config.yaml
n_layer: 11
n_head: 4
head_dim: 32
norm_eps: 1e-05
bias: "none"
tie_embeddings: true
parallel_block: false
init_out_by_depth: true
schedule: "wsd"
final_lr_fraction: 0.05
Each number is 128 + 24 x the weight over its row's rms, rounded and kept within 0 to 255. Layers, rows and columns count from 0. Numbers have three digits each. The size before them is the row's rms in percent of the matrix's.

# q: layer 2 attention query, 128x128, rms 0.181, rows 93-127, columns 0-63
# k: layer 2 attention key, 128x128, rms 0.16, rows 93-127, columns 0-63
# v: layer 2 attention value, 128x128, rms 0.169, rows 64-127, columns 0-63
# o: layer 2 attention output (transposed), 128x128, rms 0.387, rows 64-127, columns 0-63
# up: layer 2 MLP up, 1024x128, rms 0.234, rows 0, columns 0-63
# down: layer 2 MLP down (transposed), 1024x128, rms 0.149, rows 0, columns 0-63
q93 104:122133169122123117100099133126122159126112094136170113139152151100112125179125108130112146106097089101131118141099087136125124134133136149131164122117125140124046096162109150142120107118120154
k93 096:137108159102087108152123108133115153119127111136150118127135111102095156118144140117098115133110187149159143156146159137117171118104162101102136063156082145140109157103167178169112130131148113
q94 107:109107189129134141124138131148136122132128068151112144094139154111129137103127177125150125125134131110115138107135110120159074112089124145187112069121193125135103091123123131134129101162135168
k94 098:141106135096102120152104115140122150137131115123121105119107071148066123156103117136121167118078149179139134138129130149202177145082115121101150119120142082166114124136139122112095141123150139
q95 098:192125131118130111135152101136105133103124128123151103069121111130109144181172160158135145146107100106092146173112115095131142126156131117143097127134168114102121120107105132157111142159130117
k95 083:118082115135099129140126152125121102137133119168095129119106112094136184122149193149154091157134163113118158157128129143094157189072107142148125100151125133134142129085158159108159128111148090
v64 084:140128149116118153109128095100123101126146120127152118156113138073108118146104098147138126097104104140129154155135107193119133189134166141123115160111174110100122163110181090117176152117124185
o64 071:117149121077105118140088137180141106119123103147126139131134102120134117101144106119130150130151137137141082115095133123122117115111111117094110101183137123140137155143115135112128140158116076
v65 086:168134129103111126132109138130121119125158119181135137141102123122141146138146134128099142164095126095150129112115157094149094092109103106135115061106134127135111096173110108176097113153095101
o65 070:115133122132157097123135142114114131117166157082137100130180146120101071128106112125106113135142167115129111107132161205124133160142140146117166131117074129129096150089130109114165171107155136
v66 084:153112130129095133095124178161186105110105160128118113121096099137143099111094118155090144144131129094105128130140094120141144150146160114104113126099087121140069130097120129169130166132134147
o66 070:108147146136149133139117107117125119146143101111152086141159156112144157131090109116140152159116149156132102127135193146107159105112115108133123101131134123168155143112143115105115116130071115
v67 082:119176118097132110129106137129135145172137134177156115127146127095125144169130153158161148131116155127112096099113067091132136134096103142116123125163155120172144116152120144113144115080134126
o67 061:186118121196137140128105096132124114134122158113093153092103131161150115129127124126090106117127105096122194127127121120130145128156145092112113129111144141132137079146141098140115114120136138
v68 086:190164135139112143171141118114098140181164148151128162127121092135132120136100111134087193122134116077142108131133165120146142168144104118117112133121149088130147132133094075115118129130125109
o68 077:104111147141163114088121092110125106155108149072124150125143176135162119129104125102118096140103131166145144130132129133147167109150131124147142149136128124121136155073180162128130109137153152
v69 069:121094119102144119134133134097123139154104079125144111173154107159094141068143136151149093104138179179123141153125109111109167114160084143132174144156102170119124138145093111128075140108119126
o69 056:128123115119098085159173150134147142113101161098165147082143128130124112166129115098132152111086149107124108124147157089177130135116141118118164131091144153113089127068123133115146134170073139
v70 083:107103144133133127152113119145160146164115095136104147128163116100154119118147118138125151100105115114143129081139118160120090171137110104102138126133127099134149147140166077114126090133159130
o70 067:161125109113119154122115111138117109109148171150136101147073122102110155130130130141130132160118140149103126103161102154180142109158134131103133145152133132147113105116127130140178199092128118
v71 071:128136140109121135118170085136098120112095150149146124073120101156102137127152129145140094120110098137169101100118171128166133120161129117157184119153101109173114112142114164143099137163129099
o71 053:132143152165118159123157132120130118143131132158113152128148072140127117093123185134100155094111141098075161099147118148091141113116124138159062145077142109131115104153120133132130154083139139
v72 073:099145100108110101166184127128137127155103088114126088120151132131177134157084144086156128130119135104117131125163125182143123101110121152128154143142175126171134100086142142104158145102128100
o72 053:107155156128114165109138120119126112106121104143164161114094050106092139122175094138102125145112158146135132109114161102126128129132144178186107138114089142142120163147117152162107154124146155
v73 078:149137105151107135130156134123101094118125116090149149084103118130134134145148167154096145117158106171147119117128115117152123174122133108170121079122150175124129183142091111122128109063129139
o73 067:135152133121138090142081125174163145171150147107122139132125181119105139085068147115069149132097131110177130135076156117131145118129133124104143143115152117121127107104139102113134106162125146
v74 083:117120129104087127132123126134116140194127145190120155174154101139097158118119103159155104127136094120192140132169105157161153101073106128129110096133130145132110125150147136154135084101122144
o74 061:158124150106124124129096099087105119076113145106141151113163101106137128126117119121103103094078131171117179112150145117132130127138142106098114142123153108147140128134151085069149153141104137
v75 078:170110188125114148132157129130123164123116106134141089092100136107150134075148131123134138153179137161117128116135130139104136106115109110128152132113077130180134158107139127142164164091170044
o75 075:104115121115124105127116132099146107140123161112095139131176099127150120127098148130129125096084135170094171116140156137150137170103129122137118138173162147112147132125140093113090114115089150
v76 072:133158139132176148089123176164126117158114135148115179155111091131127142103150165110150162146152097115139146092152076156124116121115134127130117146128099165193110138130082131123146117150138147
o76 065:107082125173137094111119135127137138131181104111119120138122128121137168164150135111105121134126085128090129157088151077114147121113146085130115124118107116131156125123126084139149181089117140
v77 083:134142100180135141136141154069116113096160142117107161178125118165154142136109179149138081149135138155114134128123112156125137132129144161131062151080137128083149121127165100093171113109146164
o77 071:105102142078142122106090102171138116151101079146127118124146122069141138162112120130137147135104090124147111165146116103139081124128095130184157131181104169165090120103119119144115112152121102
v78 078:131120135074113117144154113170148170108160119149122121092126152110109102112151113135162129117081183127180134167134122159145138130089136125148169099149134096141123089114107122133117148127129132
o78 059:134128110162120140145148149064126099099131146126114120136114098173116109146136124176121153113124121105114176107094108149154128155161134146106095176158183108081164133106105147121138138102131083
v79 076:147114194094101104144112137172103099146138101125105112076129167130153162130123103123110117127147138125178136134202110098114161093087167093106137108132143112138078132086102146144152144150090114
o79 056:172165110126098113162164100108109129087124180155114139158134129106127130149110148130114117139087168117083145167126162153101155149123128105121129132128123089152200154113129151120136121104159125
v80 069:173093173130123117154146111152100117151136109117144148100107103140146148097094111131110147116149074091141125122158196095139138108146126127142132141132120159120125137137111115118106112135098127
o80 046:131103111141154113128140075139153115153082152143130133180133150106138121125100127131121116130124191150131104107159149137116135131123134105108137131102158069126147155109152099112116104123166092
v81 089:092102137163118128147133124110125128127148125129153124107098133095091155143182122107128106075124173167128130122166111151126119108108129113182154116105147078104145151097138080105138109129171184
o81 070:155106095088107113162117117120102135118128136173132115163117132145122120133126115141115092122128106074110123158081129132163144154149138150069128141128114191081121129170136137148132133116058080
v82 074:137127100132088138120102167118188159099095088181133124175144126130127121057140191147130124113161125126107151152144137105130096133103128114131139098136164114045147120121118117123133118131125125
o82 062:139132090127124116115106112154145120111141188129145087110125163113146091190146100097182128129134131102124126112165140171144170113093082124110134131111124136152120105137123146114086156166099123
v83 086:141141093151112125163114141077125088144099173126100175161101098141125140154157146137117155129143149133111157143135137125178134173146145153126103122112140106094120136149150105125127132125171089
o83 080:110131133156126127143117119187117161134121087140149088120126160097145142124131083096130110143119111101114108107141098122092152080154095136177176119117126170150073148141108157140103116129101162
v84 081:133152128113144150150166127102150091079089147103174092105102155113128137164148102136152080138117147132130119107108145124116157125176131124147127160147104140127140137112137162112121106128144155
o84 062:104129111170090134141117136162144153161141090141118142199136141116106122113133135146126134122146101098138117096096122092125114115125100118129102130134146120116128080173095125124128117101122140
v85 084:143138089092154080129120176144163146130129080150104153158146126131143117132114146104149105171108165119111132138148145119104125143118156144074100081110164152150144081116165107079120119111133131
o85 069:152118121174133119083163109159159123158137120094144117107082134132107140134123120174121182094168100133175110112118113143153142114131120106156151150166136125160073136114140094154155111165142119
v86 080:116122167103140137133136126100107109122083172141106130173142164141099152102144152087158120082110145090163113138126168113122083109134146114120154117113112147152137126121138153080139090144119095
o86 059:133149135119107148094136134101135160094136091155128149105140130157140120125076160155119083145119113148120127099142116151138099144073100180096107142118186124104127101143148131125157132138112098
v87 085:119132131124112142161094159190114186179122049099107134091142100147145134129113112146092164118149125100119077123137089097128132137124109141128125125165147125129077071114090134121116117155113144
o87 069:140152109157134110108146106061118115120119181116138114148110132126103138138158119128155122142126137141096168122151116120114149084159134117128138114106081132101171166116114136167133149088170165
v88 080:145133123141133138128174117107096111112112181097138106149139140112126095162166121150094127130125073116140073068125172156100144145115126148117099165140124123104094140148159121147147111110115119
o88 068:117128118079161117153060126134125129132160112167127111128184084102116124064072150126147098121131142152138137134144109148174084091119101101158111095113140151149145103138124128126131158139105139
v89 090:180153102144112132184073121139109159139192126132132161114154078109126134120174114119120152094115101143102160159129113073106109145128120105125128135156135147144143117144087095095153111155156087
o89 081:154116132150119108129163137105124120120117142148121139070134178157141093151105127120131119137129170107133146107178102172135159118158132102116123155125138110127128131087140193114134128110149157
v90 080:102135109137145154188102147137173134116151105099150114096141132106151119132147125151152137099085146144102125134123140137119130148112141120162128124121125123131125115105131134129099151130144139
o90 061:143073127128116099142174135110088087094079125184100081165084149131129142118142124146102119125175107128107149154128116128099164101123150104101176148086140125100156118146083144121102103133125109
v91 081:066125134125133143124111140161106153144121143129101128102148153107124095106130143133132168095109129151143144123142130122113128114117141104116170121161133105146150152115085139173112151187119154
o91 068:152127126155122133123156127126113112108148125141134144146105148161111101146151133124104107130151123111107179146091144147140106123117131122110085113094101143041162151148137123112169113085156090
v92 090:073150124167119143117123132143138156183144124176068122124117116138187134083130117089145121125136110131109100143107157121158155129107144139108114128110151100134129115141125092116130178173128138
o92 078:136074116127128109109152133079122090118111170118139136128110140147137119155182113116136140120118131102115174120146129109132143116154101113143106149099119130110112152106142168127119133141115115
v93 084:128116131120125093094091120126164133124095140108104123142145126150138098138129145170135119159099119116133196140159126124109124092170108141116160139175126153136122100094140158162082127144069127
o93 062:139116100155112151103147149113101112155158142159187133111125099152142131161164087129125124095179153112093152117123125109116133141111107158143137119116162125110128089145112114135106136087156120
v94 081:117099124121137127097129066120163114132104158128149086123153160115126111147101087145116133123095158136109162141123102114124120089157122110125144126162125109114163119093117176123123114112116162
o94 067:122119186139139161136148180129112149099116095124103139156130115122129158114133129132152121122169125187151120120131126134121131122100128143110095131097157131107141139157130098154101102127140095
v95 070:147142079145092119148128123114110172126117094113108148102134150136095165095144131107130072100138115178129155126128145166096158124094130118135166128148144122120159118133110119099141122108159100
o95 053:137150149126113116130127145114143128122126196138128152115110139139153100152111114128106164130149105073134161124073091136159123139140110137146085191185106123085153120131154149145130130138109173
q96 094:124121113117137129124135089137127152114080083135150151152109162118142137158116090141143167130139121131131095136099121136126098104164118130073152135135191105146140114113121157134098164131129133
k96 114:111115136162105158128110131150147091129155178142138138146116111143146128142139109056155136164137130071123157168130129130148155150117131117138163138121080183092096162120143068154105153117157152
q97 110:132137167116127155097114121127115122143133137118152143147136110141139127127134157129155140123132103140126123141159145115120150122108099133136107111147131127141107154107144138159126145109138147
k97 115:149149144151084157129158127127173132128133105134118140116119104090121069126125131115127128108102136124102164095172113125183090126141104137110119124140108167146139100134158131157099061140106139
q98 095:100128153097107079129105145153141164139099132143151115155121156115128136092160057134179136123109126124146073178134170156130120114129119117096132122123127117101143144120127146138156130163127149
k98 122:116132079142104151076091150125138125120176120105150170169097129165138135099104126111119156142180121092139093139130155113156145102133144130158152153146107134119116146153096072148108140111122127
q99 086:076143104097108163127122111164112144159085136135144125148104143142122141096139143117152072137149136160113057140132124151113111127143168142098118136115128116120149160129117169144193158175111154
k99 099:153111095140122151148131115122068136122175068143177157135123144121100128129117134114094165141115126123117154146103127149147163118101128090129146119160150173133147124144112047105111138087139105
q100 129:117135145111135127114112131118160110121132132089144087097132147112097099107091122136143130101081142133142127158150149112140143147121103121135132127128154136214141149111128137131146070155141153
k100 103:157206143114102169126166095140170088138080156159093092122102139115181156107138131151088130115158092157139149127147098114122115104127129151116084125132090104152102117139125146128119147140119119
q101 132:120103132120101159118114139104093107130174126084089114156120122088088117122116142182140090096098131134143165122179135150114161114131121154141157143114120140163122133139119119155156087125161177
k101 110:118158105139134115129144155151125132140092117158205126130099116123165160125118110131093150104114095135121110116137131139138108109123115140143092105135076137094135136180109122131109116129105101
q102 100:150144128102121091148156141151135118158109123132109073133110119150124165098126109125128131101126081148141100124142156153107148109141102145131119111109087134102131177157146120093111105138096139
k102 122:110126130134112168105064115094163116113130131127122149092144135137110119152094115144101125125119116134100147149213136134186130114143103137133104149161166125167135161117169130128144119113126137
q103 103:137120154121136133170068128135169143142138124150128149141105127120135051109133142090176120127097161135143088123115162131147147140124166141157116133139193103159147143118124162123104165164131113
k103 110:117114159097102170117130128139113144115120156111173111135142133139109102121093157076146126145136110108139108137112098103117085124121069180133142126159165118123103089144126089116131135147154163
q104 095:150120150094137141096131156136103132138153108129119107149165094133116105125120149149136109119165140106112155092085110117141094156126144162152117152050169114134125153163126098140166104129134133
k104 121:126128132140165176141136155150157093145105123181130117108118172134138162167107126112149115122070097121113153128132119153111112129104089095127138106128092147123103141137190134118087133063147144
q105 118:125147118130129178091158115131128090107099174104123112158071139110092132094116135154157162124131132140163144114133132141105140144137099120097142153110142122130160139110090096128140070104177150
k105 106:166162137138133149129099127120116158144163156083116114097113140151152079106122107111144129090173147148117157118140114158120120132160128120196121118132151096152167149152127130167118149123124126
q106 100:097131119099118145131156163135121121160125120127121125140117117125146122165138145127117133124106119135145137158109116135089148162112139177126095133166136095152122104119147123161113144165152094
k106 110:153133112098115103102163132139123121105123098160154134149085076148123148104139122131116120154061105135112144095120135115124140119088148128140113117089128121145125139128128162109127152152110100
q107 105:124100129123120118125142127135092162122164153182180135177112155106133106146118135099134136131152131071106111100087133126108093160103111113157124143117127107083168113117095122168096093106123089
k107 109:129116091123159160097123135127154114106144130090104124189101152140155103127143140170165144112105130115150117133131153098154143086121161149156198125090117131123115101129149123164129159106137143
q108 091:111130121108136182137120102123158150127067129126132160127159097131156090069135126060162130157146137122099128142136124113105088114146146154131131141135170148132122096130113146120110131092168111
k108 113:106132138144130115121139174113096151139172111112116091101121166132144099131148119134160142148197151124143104092087100134120117151115120114127174154118129075074119128105095141151110148168142145
q109 125:154120175121143138151127106126130159153129177164176183146127140146154120137123110108149164140114144122096106093100132111128101140097112126116134162164097085093096125147122130111113172097092123
k109 102:111126113122126116089149161137152134102147114140117099135167116091144109127127142115208142166130153093118114141132118060090115160150121163153156076109154130138122121124154136161144158123143133
q110 103:146160148117112086167125143120135124125164151142073119141153133123134134111115083168126138142111139109138157107139125148129142120137140108099167120096134106088149134131109081160161120074107166
k110 097:099132094161172130116141136108134137155139144098173161128122157144147120125106146133146099143174103114133077152129101148134108083175150141118116150148084109113128136079156131135125104104116128
q111 101:100112130105103143122090157113130129169147165163084136110114136099130094117108166124112109099079147132132091152154166153158104161112128132136100126118167119173141128117149131141161093157150112
k111 098:148137121111135133139139105107091105106126108105127132127170145147150135143116153168061116087078118174083164111173126105167108126136099121151116137133144154128126112135172151093141083102128117
q112 104:093138165087149092180135148138164140130098121125115113118149136150154059126154092071153155122079153097120122139134158089132115122108102104165123129138140129107129104108170157119121129141131125
k112 114:099150105118064116101127155114157135119117129127138118160128110116148164120149153151106121136164095139150113125134144090130114113139095163086118137139111114141120123138120129139150118161120142
q113 088:123124137138085181119118086099102144146101121121103150128144154128135096111132210121103126121170123129137137088117098119145097142154169127128136146127120132121126100190108140102106149127123077
k113 114:157110147153112130167127127137154151145154134124118081100147117109099149179132145134124090136126144196127173117109116113149160147103072166125148091113152133155149111104133093113131077116142119
q114 113:088148124126097167165118142081113119159163158131145151179136156124159134122106104126156113130112144119156139147142180144119169133129105136159120124155064111120164170122113142151134098115148152
k114 102:121139109061159120095122097141119142116122107095162136159120110136130100105120161158119156101087092126118080112134120109172108129089086139131091137155142120158167126169139121100167134107125130
q115 122:138132112089188111114120141106120122119101130114120136110131122158148128141159088067121116157118153120116121104116115139150080126141169120132143122156140122131089095136138118123144185152112124
k115 124:102105073117140088149133128144109101090154122156106159129120121145132147132142086109134123183160142094145130170121175145091140116157131146127110135097156121123090151116106150120078165141173107
q116 101:095121113085123121171147131136159165137072122100122155127107151130172112135128077097173159133118124145152119135139121142121086141162128148135163159135141089131125122123169155122100155140113120
k116 093:131145121126107122127082153127124128121197180126157120135125140151129095140139131143111126117148148096111115086117129125154142146145104103116146155157134104140103109110169130167094145113122127
q117 094:148136103137160134075102163116166135115153114122080137114078145134144084108108107143116134102082134116138141188094177124130131160129170106124119149113119139110153112089144093106113098134133136
k117 105:169144113109168140102152100126094125108119131095112179145166132183132151065104124069110130129180131131132102126105137138099113084157113109168131151101152097129168120191112135122163125148133107
q118 116:154108122127149120126116119178126126119134078120123123125156135152159137114177165068126122142153132119118135171103117106163112143098131089145108117090160147122124119137167097097132121128101101
k118 097:147075128114117139152196122073139118138142158147112132132100118169110154168157127104137102085102113146150136104093193101092142109130145128121145149108131117105149172099133116130098131136153115
q119 122:116125131118141131161145123140146132139099146163145159142181125162152139154154084065131110145137160113103150113105152105115149099129136155064115105146131130087140116111132157119121149112156119
k119 107:121121167121132089137152130147125150141144100129067113147081131090145146147131193145143134148144137162126130138082151112126073164121120126099153115118136127094143141099105134142169117132123115
q120 105:135117147106115095111096092107149126123130129142099136102174105144181129075152109085135123133109141151149103143157139123179087084124122112105157097135176148166141137112125128126151186113086115
k120 100:082120120162112132130152112115140070116150079141148164109093132114096104143136133124137127160166150119101114113145116114149124158172155171138104148152153084097124134104158116131104122151098139
q121 121:104121151143107122147130106120156128107117124145131163118149126194195131122145104080155129157171148137134123125128167113151089117129136124107130105125110113088097134135147124104125175130116106
k121 098:089084117130139109133100134112093144155157142117152150146131109105092143180147159129145134136155179098123099121085157135093133188133092128135133126160179124131143075128131112083119134105126145
q122 098:104159142129092131137152150144169119104065130119112109080130151152150157082124095097157113113150154193168116133137142113117138129126134149099129106100107103121127151131151101116169140147111141
k122 108:108121097129122102100164100130097141181178138151123152120151150128127126128131144146168158120177135142087145156131109174090138153128149105130120099143177112147148133107122153144096159082117136
q123 110:118133114129105129079104137085092119117133165092111115113119125069100149140111088172092124137120099151156174105121147164097181137151106133167110135151085171103116142133125142127158099119173125
k123 107:121176090112137071095091138145124181092150071108137137156132111128139104113155096165132136128140134102106133129129119137174129108126146132090143134098115121141132158140093164141117135126136138
q124 101:091124138138070131167146144154144121140147116173091111117124142102121105114151174137106137105146134140145121101111095144090177112134148159165087132161103131112142120132088129115139114151168098
k124 112:117119124134133106096110125118068144162097101080148154126139110128101163138136123149147132127108120148131121157150086129124169131119112110124146129147160078132081155121100148087173136128114168
q125 104:154123100157137079139137148141089123105117135142136105172084119085142131129119123130109115116122121151158119121152142182106202124100133093128152123093117146149149136108111111113155135132145163
k125 113:108121165103132147101091143142116147096115201090120128120180153138142098098141127136129131097122120141089132160138143126106098086118129155129144138172122093119126100131115138164116116156140088
q126 094:162125089151123170130138145126126131122123102127166137154109104139104126154140133113108085139136098167117131141148142122089166062130167153100084065099145138124119129143143132172103139159156120
k126 107:110070144087145124141132118147142145153124138122138113148088103104146122138078108120140129141115104104125143170098135159158104170079129142141147144154086155106169116116116091131121141141126143
q127 102:169128063160133118138152131197124144133126147147136110122072106133118128146155148110108109122108111118069132099141109134130128143093130129110117128133149146116104089118121094154138132137135107
k127 115:140126130081095133161132176096120104154125110127112131117102141081168170117101135152134120138119144177124173123116130124104124141138110131118130102133109158121125150123139200150188158121121123
v96 086:119143093145113123149137142101144132127135158134161157157148141121151114153123147123115175128089129148141154154106119111081107110129110146143145139097151180114164149101118125179060137088098136
o96 081:118098145115153119097112111134170152138111103143132146147122112090160121137106105124135088055147105146124127138162136176188145157116143158096144189114100127093122104118170119093138134149141121
v97 087:138108123147141066122156170133125096133156115116073117112117153145147139085136111127153116140163137154080129129169110142117120088151101109150130116126125159113134147110162151115128162109124195
o97 083:128134061124136127104146171175143145151159131155163108148128133115101136141109132126113082174183097102187108126109143141139099106091184100109099154149158119118142088112132116100143144104131108
v98 090:146128131120128095107122204144150136152117121125122141089157137127130129115144086156107111096125116145186117122108085110089138159116124072140103102139114139172130095131087124159152118126131122
o98 080:157139119114120113142111101087122121112122141090154113158111145133111067137153136105168122128133138077085116158114159138123153169146125131164116155115113131135171153111154113093143137162119143
v99 085:138140107087151120177146131134126121135133177149157104145148158093080117098100109106152126121122111071121140155097099120110137137117114099156102123112122167110173086128147087121132126105119133
o99 076:129120160131144121075142118115136131133093084129117143136090082150147134134146131143100159128148116161128113110169137113139130141113114140160116095100154115149111140165120117128103116180174144
v100 102:110118123160106135155150160112122091200131126137133150142161088127105110094149136093118135164175120131155152172121163126190098132096147179096121169135121113141160104121100136121117127145102089
o100 104:127150152092128149094155146139135168111103110104122129160120179107163143150098138131136147137126143130123114114145095093116105146130126087112142138167095128108115155093119148132120083151147093
v101 092:124160120121126165092103153114168123101114110132087153162123147097138157168140183124098185131114118110123115100150139157101101099131132155135120129145106120136146043132166130122067135144089129
o101 103:134130118126112123130113122125102098129119155134156086186124109122124091135106107159098110123156092142130129138111138114142111155144139143124195192127124148110103131107066103113121138117139115
v102 090:118150145135071167129118168148120143135159096150132150110103133174107088107140157107142127144089138140146109159110132150130125166103155127111136111144133151132110112168082152122136124072107118
o102 082:131105120126161084126125126116183147142117140183101110142150182098172141145104131106143115104130129085139114133179143123151133115134154148120114131117131093139137112099134156143159150129100115
v103 090:126133093135096120123126142137138145113053149091074107129174134118127108148143122134101160104131146135109127143114152089076127125153132159130134155123140132090057137139120146104103116144168117
o103 092:104159144173155162134152134121097098176129108118148139129091097118132119092098094135115118154108136149115121139133120129115113105146144113119155130125102146147125155149147154145122160109117179
v104 095:120142140143121128182116134133077137170135071125129131109184148122084167102083113133151124105122140143145127151126105117126138118112105103149141113118145140112143100116175142113192103120139161
o104 077:138108128107089158093123108132169127083147175134116127076122081141159137150160142112146138103110097108123121159172142124130165092146189196100094117148132122125110109141145115157086146146163127
v105 106:117098172116132124150135086148115149096134069136112116151079118148156115108134123101128116126158098128142145097140118152096131110128150134090070145182150130118097096140140149121079115113145130
o105 101:141133093137108125102129130124130138157168177109182141113153153142105177139156122118124128164157108117140111102092136096138125118096098115130116124119066161104120136144134116152183140126093112
v106 096:135139122092120078111097180157134129074129123098068100133123164116104109145137150136135119126139108163112119097154128099125127118124112131129127145101165134166090102115077123118106102108137129
o106 090:155110156153151169127120073127155148138135136137180123158130114117162110130135140053163126144138126107160146143131139147110131162083123098168127122106096129110128117126142142072102144093106114
v107 075:137122105152092119129171093123162139138105135145090151134120141119137128097131115125106076123118136130125146149136180137131163168136131129119135103138146137091150123175149111119169085144083135
o107 085:132155112102146122139139166168084133132098131121135132127123119172117138131125133170108152140115137111130106081109091141105146115151181108128140133101103111143072083127124114118148102112147146
v108 086:171122163123134163142155112122139161094109111112090124146117135157114142097157123142099123144143131108132143102075133135077130154102187138102107152147167115095103111149143131103114066156137134
o108 086:098135092125105146139123141116131098116146163144205134145127117115129173130112080161155147124125145173137084144153096110124159113119128106120157140108088137155109137138096155159135195109099147
v109 097:125149129101163096136100162147138119085141088180114136133135145102177090119160129173137154126138136144153097084130126113098114160128144164109096115149104102153134121155141130131141137111164113
o109 086:138110140155122106104176109103118112152130128129124107111110130141115130115163119089152114127121127084118128134145150104145121089163128115172142129089175217143098109121126118125131113138076154
v110 088:146101127103141101133109140121150122120116173122132125148165094112169125119106163126108159148099156138113105089116114134113123132129086100149094066140123147125143160164126132184147145136126156
o110 090:110130130086128133183148108137124106080103098151142123120073145137135156148130085111127096132114134111110112163119130166132131122145184101102158153110141073148147109108131119070130161119118135
v111 094:139115137134132148129102155097105147140167185115163129123110113108132143156103124169130155114139110141162143158158125147080159128153111104110166133091178125144105171122103119091132108133148158
o111 098:103128127119114134105117152110118125110122123123150150083145098171146107106106130105158081128089132147137147145125127137184052125099116144121119125174134153083110150114157158154121159136100111
v112 096:158101189144135116159174099147124118122123105085098128128124142128106136121082135141148147132128134123156163170138141169122137128105117096121142158138133112138186055104167153143158147122104162
o112 099:094094117065168141109090151084129139102138142130132119143151120141164139131077131131099153158109077155116113146088111114128155117133093168094128151136152113126125181135103123185114111125145114
v113 088:119104122160102133108144107145131159108102175088134115114167119176085092112116158094115059117128096113061124121071107122150151167101144089130151105124125170138127146118101099133141163133116126
o113 085:107152134108144115168126149124138101123103085121123166113106136119149150160203082130190168120134113134144130188164145120105141108100092143118091126164116136123123123124142108146129143111129141
v114 085:149137142171145129152136113090141130163140162175109130164085117121163131100108119141120111154117142086149178128117101119124151107134154122131100140121119101108147128137129089163069071122134163
o114 074:128124126097141136104132142127149144122143148071176123119148125143133146121136110093127148146142128191105099108139127088113086133122076097143133135143106141139111090120140158120107169175098138
v115 097:137152133152106206101142089142188184134140095128101154137050108154166138127128138148143089127107126109098124110144114123143119135154121139159142124131114127138134111169204119112131114116114130
o115 095:117142095115142061160122161089121099129114181110149109101192128135090131106123074172093139122152157170139111119106108139117132108138129128067148103132135146147101095140100128164135130127102175
v116 097:140126078106125131104109165121177151073145153162105119152130113143150122121153134169123132140134091123139150104149141130120116131117160155131128151115119106143147150128147100116148109147162084
o116 095:111091171139129160103141112153084112138110111100139155070132095135125103099120183117133088092139145157091146137149118108152115144116101112194162136091141128138147137129139132108106143128093168
v117 091:103075092124116144104125098125129175112136102157151141129133143174085127082112173105175131119116121134137148149126115154141126139110144164145136163162167104157129106162109135125091131113141114
o117 092:112111171091131126109153140169145118135117134115092176099132135134156149146178126137118135127124072128117114132132131075124115126122091122120112143108093137131156158085171109145157164122096133
v118 104:108147113133117163103144129117158058152113173132134123113143125125144124116128099104144123142092137134155102123116162167155084156115147144139145189138104143124133161121120125139162127162126132
o118 100:102113153146083117172116128086137191147091076149117123144100140123163142096141076151141144089153142096140132099143122101127133109163121167105160140127197121099156138142122143122078105134110145
v119 086:143123106114084141132113111157166155149138122112123104113157133132151142131122141114109135135174136108084167177125107092129125155152088097152156108101119149173149112099143102128181106145093141
o119 078:108151146121182140140124138087099114106111088134132122140129127126113131169123115096145161168096143149142119137109143165084135156096132099114121113133103126097152104152106112141119129155150112
v120 094:168115150117150138153130141127101116109114102159117133136074171146133095147114075121145138157156107104130141119149177115085082109112107143076151099134118143119127176159138178125127128135144091
o120 091:111140088164149111109113095081114136123148094141090126113152161107163170128078140129110124133129158161140159120165122128176142155124138096123149127128134126162126120113181115142133088114120156
v121 098:132119153147130132118112106094125126119107071118098115127155160155144103134160129187103100135113160127110187114108108108139135154121134144116121157165138116114142112138138150126062079145122145
o121 098:151135134119121154149167129144131126147124179126178126152153139116132143137104107076097142141130157145139075137130146155091177131118103111129136141108076086139166152116118117104205136096151120
v122 091:115135093139160096133081141142070141131103119132087160131166103129116100097120159111111140136122155140124137153107133091138105158112150138122124121157154087110130108139115165092157127145107137
o122 087:136119153149147139141160094128145102167119103096128102097091151142156106102115087140109102121134120143130132131125150121078168169188147114162120124127144102143145150138162125109088096095154135
v123 088:120163127071113121161124143114147096123146109115151137149101106151112136118101116161172124176133140129181099165155122166140114078102109140087151087117115125100161106139106140084098135145160100
o123 086:149099123113111116105091093118101156091158177111104102132164149111129092121098166155107144094120140133147142126117112099163083197159201123135158151136105102155127168119122139158154125148117135
v124 089:171153160077132156145169113113131131147118114131103099125128142139115117132086071108164141172092076125121102133120142124135112080142115126137145178186116147130150085125109186172162145162104167
o124 094:075146087110119146111109142088126152090130108132146136151124132126148160165144174147081136094164144138166139074136101159165147111119138130153149138106102112114112144132127128131127122112163107
v125 098:119130164129121090182104140101104165142168130127144141108111118122107140142111103138095135109128129143133190122101138122124176133126142122155135097162133146098141142106139103118110125083157141
o125 086:145132100142135154095164134138146135151138160152108094129126145138124113138145149088140116141151102111139100098136113110157133106113139154146095132141089123123107078156134126128164153136095121
v126 099:138153136132105104152136153140099177116141125090165144054129118153118121125153158094129118106120142178139179124108114110161129156105125131191125084142138133131132110149147118104130116092107147
o126 090:144100119102146133117161114124153105133144141163104109124143157080078126123124126145126089124115131121121086141148117124092152114182189123095120112128116135146150096115120163109161133136102124
v127 099:141150163121112095153161093113127140148105147098101137162123107099114148104124154083162129100083109165150103151163124123126146070116121142164179176103161143129087116129102107126108135093130152
o127 098:123092116128121157109118144134135127114135159143188139143144113140137076117114143159062162119135159082113147082078085098129094146126135138105129119138114148107084102178134159125101145124134092
up0 099:111122095126136157110139097148158103153116098170127122156111139132169110161108118120129093139118126117131142148139137092153136136134138103113087167111120131125184128060121121113118122120140129
down0 096:130134101157123145127109132164153134110113186091144096092108129079143135097104134123085159116094154094106128110129142141123117127167121081149133123164130131152102105123160096115143136122142080